Weights of a small GPT-style language model, trained from scratch on English Wikipedia: learned and rotary positions, a variant of SOAP for these matrices.
Each number is 128 + 24 x the weight over its row's rms, rounded and kept within 0 to 255. Layers, rows and columns count from 0. Numbers have three digits each. The size before them is the row's rms in percent of the matrix's.

# layer 4 MLP down, 448x1792, rms 0.137, rows 411-447, columns 896-1119
101:125145144114152155124127137081149148128114089152117117133150113116135127104126100134130105141123112135092149121097135111124124138107089111114119147118154153117120175117157150141112130132142128138124117122106097112134108113149176146124160078116125097096158118147170099101087145147151125144156167147183152119115122137116120135141144132164158094159120111101131139119149115132128170126094140096100125082110112106171115165151100153159116118143118140152171166084120109145150108121107130126130097136103137161146124112101118144087125160139084141141165135114159149112113178118082139180140120146142158140125142136088160099115107158100165101148144165145140126182156129134124144113134
100:124134109144129155134157158155115111120099135141137144140117122159101122127155127135170120148143122136142147154111149158095131094178094134168156184154116139146095119104129110129147144132121149146132113120184153128134149113127149144076159152090128109141128098075103162126109152074148088119122114138126160178125110117076155122144095135120108147107153103118128166094118150151116145139136135135168131121141093076089176121111133101119147114133100118119166113166107141129121086107155168133123128109142105125097143147152127093205141120147100104157136130118113135132131106125139150136186096131116129074133080111109121165153135149104094121124111139111144078145101119109106097156136
097:116129125147104104119092146140159100130059113110136155110119078079067174120168123098156144137129113136162093133090114078106081080169129110121151109149118119118149136144117157162205153117079147127158134152126116124126134113107109099129128113088160165138112168146138098108156134131135145118111140150106129131180094143147133154176138120100122125130167109145095131163109140135088132144137133134105136153107089102109167141127153158116106115136105109139133144146154108151100100072141147154164097115111118146119171177130098146106136154109138112162128113116123119163073112081098117145140113126130094182123113131119116171173135142134094158152132120130173085141119115108122103166128
101:145144142114103171115158126130138165136145086065154124124150129109134130164124145143153093088147158111085098075089120162108160152163124148089072178145105104096137132094132135128104171145106087121108095140143120127107158134153103108103176052064116136159146109124146097147102139077106088130113136164082095081150146105172120124150136112080103135107112120125173146137157146112136095132122123118139087117161151149119088142122133130132168109118103097091186123166157081112112135110110118136157101149131146126108147139077138118140128096088128125105101138116116150132106133116129135143125099098092150147133115129145153144104122104119133099154111146201183147080126137118129170122137
099:123154146144115111121123162174125159102094156090189083163135105158149144130169129098147127119150157095116109143130110154115146108148151130126127162139132127155124116131153139127130216132152142109138132168100162127120117151143160131158134142125118131130117130105110136139103153133140106104155093076131180119126134149110134145109140127136096146129113097138112122112120125147132123154132123139122151149094125141138136165107153105140116142122125126172109114130137090137094131138119103101120121130068129157140151090136095138109133135112099157133115134100126137107137120122098134137147155126129153144124111137150132154149157119106112101109108129100095147116152124145116106148133
098:140132116152146140141130082118122069124163161148157114080130141094132133099156136107143123123107148170147099110155099113160132114113091146101142137131139111149087169170125088103123092154138097101111149114130106123146176115179149120138103154130120137126119124135113105118112125094106113133106112148108104145129155129089186163117123117084157151141143137119142115171180140140145114117102137129121121096138108132110155097119124129085089123092124125102160156108150097115139142106150145170113164108141102087137139146132169153133092134103135112106144121126115123071134136103116127115110098137120108091142148197109130171166156138145150148112121159145138110098130107118098134115117
100:147108134139117150124103118143096117125106108116108137139095123173127052105134133140081110154148118063150095136126158164137135103132118120140139130120151173116142129132142127134135124165155159130122108148106095147119124159117101085168113127113134130160097123116103151158126088128108141130121091129097136152114132125107104150114108144140143122129150143143144149151133136160123158155081125155147133104124123130164127106156144124154111127144140126161120152101101165135113103132132149150152128121156151144130106156118113115093144137144091136084136104151099120164160101163111092126118115123150120124118150139112164105115127139157154134196139090097123145129095136185137123162106
102:155124153170176144125106132156138118153113114141111114156163115135139134120087157155140122130113118126135079107150128103117115118167124128145149102139160165088135061138119154149127147133095170121104129099102134135117130164122119113125091138148130157102112111087101110112115115152095163084114140127137134122112114153150134125125154097121131086090127104126108127097124144164135108141137123174088145139156088105128096119125131134123091130132100123142144131177162098121159116125152153105131144095127124153123150135159122122117089136141111149143122161124147141143130121100105145171107136195113181084092143113146126123160133147163130107144089125152116110110148148143151102084134
097:126174109090109109136141109160140128133120103119143151155170115125139087142125105163129144112133140160173137167136159133138095132127114108121129120182140145126115120083133096116114104110177119129115129153156096090089150139161106137125111133087148107149111077132116138120111118134147119106133152129146141113134147122130130145145128155102157131142088142125131136138094133146093118129135147129134122154145154122130163148159152142138077144173136096158158099105086139098136156082107094137144140135123068162118156104092180128135116127145152095093097124117152122169141127126114099116117163104120120111066098105089123132137123150123116135094108118070114171163120135114113106104144
099:118155097138118145107188133151128137169136135156116115134128074123161147155144109098111136142138135121135150167161116158146101097158116114132154159160130125104090129113121128132103116163108129115105094106104101113155072116082106143094144099138115151089159122183130137135140120136110138108115142118150133128111158115117147136125123105111105147099136117113129103125116163124105150112130108123121152152148112107123134116131138143112083170151117165122149168127139130111158111117123204124123104143119127086116115085140124202150144097088127161112132098152141128161111104162143116159141146133173137104138110150122149143134121176132124153102111131156139106167127120144140150091148
099:143141128109113141129121118162130133131100112135113137117157118152144126082126133123127106136150109135141138104156143161119108144126134138173090126099110154109108162135140125146153138174128112142105114118152155146100151149122136113172133126111140139084125131115089118110122149102118169120144135127095159098146134108147153131129136114152126101118091130098094152102149109121117139132137148129130165111131117135129102155153152139120139108109160108125158142121106100119141114141169105163099105106125145142107100163140117147070184090141108103095184112123134144102150134111124112118127137140158091155134114129158149118177101119117121166126139112149111081112096131127138135117123
099:142152177104117154154166155156144137133131157138122113113115153124133113091128118077091115125123129112148135101116106103127103117164178150118157123136142106164147112119129132132126122106148094083129139113115143165124117101150139143130132113139128147149147155072135133126105142122134126152120131132119108112167105141127112159099162142146096160133112125139120143141192119127156148124134119119113149165113062141114124117143128099161098130158113129130137132123139150159133111071149092137103083149082156096043121145144124096115110111147104131151143125096100106105115170116100125148107131082123107110139104129132152151128144162158136119100122101116127108116122172098085113105105
099:097133162125157157129112133133129157162167128166136131123101178141136102157135124091114126126110136132124122111110136141110137108129102086147159136081148124109076138159121143105169167111089140094179134159062171166122169122114133082130126139150157118083100163097125158113145170135155115100141115084116107133113117117128130170132148096160150123111100139131101153175106159072157115109130115132135132122115080110126132144101095125122166123099133105145110120156086160138156141112157150152144119131142169097103109142118132143150098132112100158147151075133134156152102129124130108135192125128130116141178129128126116115139156135109115176166104122099132119156144135126119127080140
100:145117107145107124154114155137144113123099129120172144137135126152098160128114118124141127146165093139082163128127141195132149130117104131140130084190124182130098105122142087151157128125136150120105154163154095142154114163119135130105096102155152124162101184157117180099096082133145114135177194128150112143079102092098166165120132127114130127151115104140167141135086128091135119109152113165084159119105098116141130126136120125117130148150111101157137140131086170127141115080129121136121115133174125135068129139123111160119123082085081144113145132090118113123106118111125119123135152112147119116108115129149145122133148136129081131127123135141160094069111119156102125121167
100:152112095119149122103120132126118105152143118101105167128089118160142131104139162131143133123120155096111118143145119116147114116121188105124141144089130164109120147139101091186147162129131126162120146118095163097104109117135095116132112127134126146088127151164114143077135134126098137149118083110156162139110128125129131148089165103121120127108115175123138127164139094121151123152110112115143100127128099144120154171186150150137086133146148122122092137099093096134135167118138102141138111151135131101128149114157121139111139131176090129094111128181210152134146131100122117106144134174129085145125166118131136128195112130130118127116137088111129119147165145173163139155095
099:106114156090126103133143160154107158122132149143138128090147160116144075127173149172148084146154145122114113103091115137095142095176132137132138076153106078154103114100129151117102120093129109129165129149117095126117150114124124128118121089120122174201171155167161149119163166136129170105145159150144105180097126122130140150167142116119128136152128137092161142122113129090128112162120124120147144117110159122119112118137149138121152115140145121093134100155141094150122099074106065135150197155156135131143087090179170099163111081134082088187155129126074120116096117163097122147112086092148144127141105118106115114139120114095151102167158120133147115095103105125112119144154
099:151149117146100146132126105084127116177109153092130141117122141155084108153137098159078158170124121140121086097133126115108153177137132160088137159109151105132180137155109122113126135131164099117134116106135100132118153100127128148110119152132128124123171137156131088138148118146135108158142091117175162167142161107120146149119139163092128099183159112188159104087110161116067125128104087136115126154110128104127151124148174118123098121131135115126127132136138152147147091137131107158150137137127151111125093167109135143117131138125155088154116165152094140135136123114136117132155084132097177138122158159108110170129128174140137130136119097176123123121134130133128135099119
101:172193119157133090125133118180102115145137237114165147120152137122143139171118121112118109125150109136096145064145128151099124108112155124188147072109125128149152098144153141159107069141142110111102161081115154128116126109109121166141106107121147129094114119129157135148152102149157170103129158125131089145132141128089151143106099130088116148105179112138156143124148085129120173124108143121143111137140116127109141073096144114145151138139097107153136096133128140136117123154110134153128093115146147110158101138116148156155147099132160131165078119109079130103084092094097106089120169119112172121143164111125137126123164131165102090126147113119159123122105135095110114131088
101:136097144131115139154136103060129141136169087087100148153207110125105088054108106128160102130116128120138154097107095094117152152114122167117124145133085165126166137150116139160081107121074078144174136104113137106166158122143152114138171114140165144142155119083102097141129100108109169114140122153144116134123139110129101146131126080112152131140117157142133139121129103119170121119095180169152135108128109112132142169139132134137105163133064157093191120134128099140151118110120122081107140116124168176113153127097171146151112133118121113137150118131089146121095147181110148161107127084101109129126112087127107141089125155169142137095128137127101152075125108117141129106118
101:119154132154100119127113123099156156151100137162167142156111147119121101129138145122160156127144083141133149160109145134155111147147149099143132139149128118149105101142120144144148149157083134126113149108140120124128116111128166192170116112121100146108158134124128128171108118118129119119167164160147143152153104098095129097153159138136147134133201137172174123135110149132139131152109135142146124142127130136181131122078126127189094062115172138151129160146135131101140112087132104126122078144152117128119118150172141109150145126127116094133103130120143089128142127165118129164096101118173099126174153116132140137115103134181133143115112142103147128180125130120132165085138
099:185134143101140117134105093167153137091159105159145111141140086088121142117120148135118125100081130148133123151142085115136130127139131176163127124125117143135109108118141108143134146125108117154128099107144111127161148153123147118126180120193131176103100146177126134122144135093098118119157123138108159185118092115123119111148135129163103127116147100185145107125159129163114136156143135166131150097138142100115142155155097158107160129129156083118114101111131127124150156151131131151177142095119149111131128091141089128122127158150150123123165136115128130134159136134104116120142109149137135140151124172136139147193136119076143147149156120159120145103136119109146078125179
100:135096128112113128152105085100155127115161127152167177126115123124180130128105150125117136107144085140177137097126135128109132121108070148146119114090096153129150138139123075177124134113105122150150092150156106132116148121144139159148085124140110085114151162129128160144133115122111133144125110152097146130155099133138141110117119134111138138094138091136140105134119138110141125131116148137133131161120125127109093127133127144139110109104171091148152146096115120125113120124143157112103167132123117127117129139141092133146102136141116150145104161104105174136168136174062115096108124146148137104150124100064127145159141100104089109132149156137097111151102101144058120098136
102:165109105110151172119116123121141103123146139163090134123127108135126117126150098168133108127106142124108120159110151140090162100121138127114141141094134145163182104174126151145128103129145113123089131116105078170180158151138086117117137107143155101091106155153108117114154112105139155121131134136155125128090150118138111138098111129125116141165105124135096128157159121127131124164157158103122141117109129130143145120168174127117129133113113139075129118100129137134154141147127095158112106157131119162125136145115134131128140119135119160143143157143110113147135131099122125135136134152137133126127160122108128130097135149108120142111110133114141133107139134131163113149123
101:101111134160138098125143104097125174155139113112130120128077129096139099147124163112116129113140122120126113103159119116126111186148105141089083157141120109111160154185116117110105096139125146105162145093109160110188122116175083103127146107147140124122170159165127091087145157129190145117153134116131101123123120127129104078135111142125092119137113136147118126076120116126122160138164105175130145187099153137117147137092137133143151068117121169101149145105089100117128113089118131120138096089129149153180134132130167108134160124158146127109082165092148139114137144123097116131127148123090149134127134116144122098121145182148082118150174155098106125141092119115139157136096
100:117103164113126135081107124086110166112134147148161137168146158136152125142115131085144148150159137132151131115136068144134152072141110146139109115110115105183148108159116128108123165098128125149116145137120124154133134146142187143124136128119109164137126127112136118182153127169099130159139134155122138127120110097118082104125141098140113085157114103104158128135095129132120115116100138140177145153130102126141204137119156147123128085107172104116097116153124143090139134139149160117129147148157126065126123124162126098149132142166158130117145112127104125124131145128143131114052104134106148132092121116161142120096140162108117148118095122136103132090116117143157094109120
099:159133099169109109114168172128107106164141109144131070094114097142129174125091127121121118124115124101154112119111141116131092138158080112108102126113145146125179124143166078120133136124112146162127138146141136191163137183143116102114097110144172107110149156183112116161109157134135079151166129139137060146087095123151137108117124102160127133116130135099141124129146188155156142138108124107117166156111119154137091113142128129140146093089142122173147102168108137103105142118118129171116071129144120139080074123148138119120129109104121141162139156127114147141132101149102132110098113118135098122110158121138110110153129142089114110121142102053153131106127108094176108113132
099:123108090124142137112127114126168151120104121134127110105149152106100089126090125162104134153127157110130119160131109119117134095181115112117139099138142099103088132145121133185142152125158133129127123073124156157139153135142134139113136100112114100083097130174151164128119137066081149188143112114163089119127087107134122122167088155151126127131131083114144136128111112092081136080134124135151116055115131130148143130144118145071134122180139143172131147152184154110153064113120118162117148090136160156112144107132161130126155129114117099125125130127142132128119178138114081102098113129136126122146123138116138137117173144128092118128147189092119149139165116093108152113133
097:172154141113153141129135112111178183131146138175096150131130125145139136138120125159152145142105119126099127131144088126121115154108120141082139153134088134135134097140141119139155136151126147120074132136122155110145173139103178135115120119119158168110138139099110090134163139129139133154100143100098140154120147170126152114110154094118145136127150102124056138126119149147106096105141143154157147127143109107032128169122164139083110110116118120102123126146164106094149066142103122143107106145179145136146120099089167139122117156148110141136131134112182160123123124159123174087146162128141166133171105124157110126130164125121105118127118118101122148113151083120151172122160
101:134063121151140122143116140108154121114141135096127086124148140084149131122119138156116087102167132104073102113156114159107105107128137139111127141117110160144148134166133127132093083124166136155123154142083122130128154102083108119120107161131155074147109158190133101138143161117128144115095136110112133117123164147083156217120142104139077087124098148106125133132122173161112119121149153114101133164132104121107104113153144157127155120149135093130072131123149135131142122132149170157135163138140114145153121078100140096141139071130118142112153138114154082111153139113137109149188105113127100173104134125107117147108129123159092147115135110128075113101126126147139094141129
099:129081121155124108141094110093110150120131162137120150145149108175074090108145136103168096159111119174153164134121109164138133163094094118098141120144104127126112106110138083121146129091134144133088080118154136118121117133114131110163115139133130110147139126121146111115133106146126166114128148171157093130083149113141147148101104123177139125140164116134124125117130128153088157107123162124115134122144110128150145122147126144147150074137150130164127103125128116151079113149150154125096166097057112093170078170125176119115164143136154136097130135103160127135182126125142128132109170137108139140162153102168178106111115094167112139179071162128169116109116127098077100142100
098:130140100128116100078140118137097130133153117109130147114142108116082105140109118122135110113105075102114102145150157134134125142195142121143141132133083098114110135119139125102183128078136103112115117148116141099113156076106113201156122180130112089167161139128101120168113152132103132108094090119112120099125136141087166132130119140119152132101152140136126163162134099116139124106109129125127115131100129172102163173111134131139086135132169174122176150115060143133118125090150103087116169117153104156119097116125131135122089159133167098173159129130069123120171118164154146136116160116126136079126126133073139143134111130131123156137144139176127117101117106134180111136130
100:125120150155150123107183141141116104092109103145158120121115141125117149138164144101103171142085063121166108140085088141100146119159146184116120112139097131197157094081166186124157146114097150085150107072138150115127095133136105122149108149112131086122119116147104136142170101118130145145118122146177125137114078117142154174121117170135170131115158102119131137096107151158135143115159110119122129168150110130131129127171142114140178092107139121143114162088130111136124113124152137132114150090127174118144152083119093100132102115110129131094101107123116156143143126114103100155176136138127130086172134136132146166160170104155095150170148185132120081128185144117103131117136
101:159158134123186136130141128098117144123104118121093133097128138142156104144111084119122147149126115149120128136112085131130107146141138139108152163153149135108114139118107157124159091106099131121094139114130168090168119111103088133134104119138148108129127073124150161159111099096147163181167140098116132155133132092115146133118119068183141149124095123151151156145152130111140102156120147095133107133099144103194138122164125142138141154129133120145141114097139084119119150104128147098124119160122168132119072124111152147116085106119150117092161139130127105113131184102134083121206113148152145144123099127122136141112138108159107134144123105140119073110142118117113096101085
099:100142142102145155097123136190140115126110155112153093121156167118099193126149142164140150118138099118132139154116151081129159158117126103101145112122114155114116102157121077159124105133116128113125099161165093157097124144111112130128171116136179127099133116141163157122186138080147118165134110109108143116137156107146171117125121112202099122154117158161143134097135081141102095149140127128155118133096103126122139169113139151135128138118148132147171115098152112089132116159130153135148120157099113156108131179121141105143168100113133139148098133134089142103108131142147116139153122145142138166135124118119146147183138107124145125113153139130131129115116114114097177166128
098:115156114108161138126116096090154154130117124177144106164132139094157129087108156118096158087147088139100112141123150094132114155148155146158159120124125117123130139102114137117112127118132142131139136150126097083127138151124111145159094134165100144128154147164113119168154189135115158134135096122154106121113097151119107099134125104131156126138137139150113104150108093118070164111170145122141148108094119122127159158078110149118130127150096136126074143127149164098138143133137113139136103138154098119150167121114150119146108157097142121126071154136138128097136169134128123122131111151112113115126152126114141072135156158134102155127131132132137092130123051150134141101126
098:097147150132140130137089179146134116128155138122143112091091118068115103096098116090163108157113099118137140141133119111140103119151113131124122127148125164155154153144135165123142157080104173132151105145122130131103151111152115090118108183116135166109129137152105096124119108158084164113124106155140164144148100197110100135143103079170108132117102153096127112121153088149119169115111156133069173138126108161142152154111138140088135159137112106180149120094139143118113103123117101132184096162124060154128122078114095142138104089151152161115136099111108129146162119169157148123163134142108115089095179136152136184121093136148078149152098165105110151165083132150135109137063
102:121172108117124103100182114111125129119120084123118126132133135108142151118192090140121126166153093159129091124079111100118109130132137107120116137110108117114099122133141087116107141124089129127161166128103107149142121110160140159116192157169064130107132141108127153095116119087145137159127132125123151130119126087150118153115160092140096136145105122105148119169138146136134124132163107114134162124114147129096123112105145103126167105119117129092129089155132173085131183104135114150161131104162119135141069088157104097085147114121152147156115112105119084122129104131155119079159140125125103120112104130144113092143133111137136108105165134123156178127106142123107115132143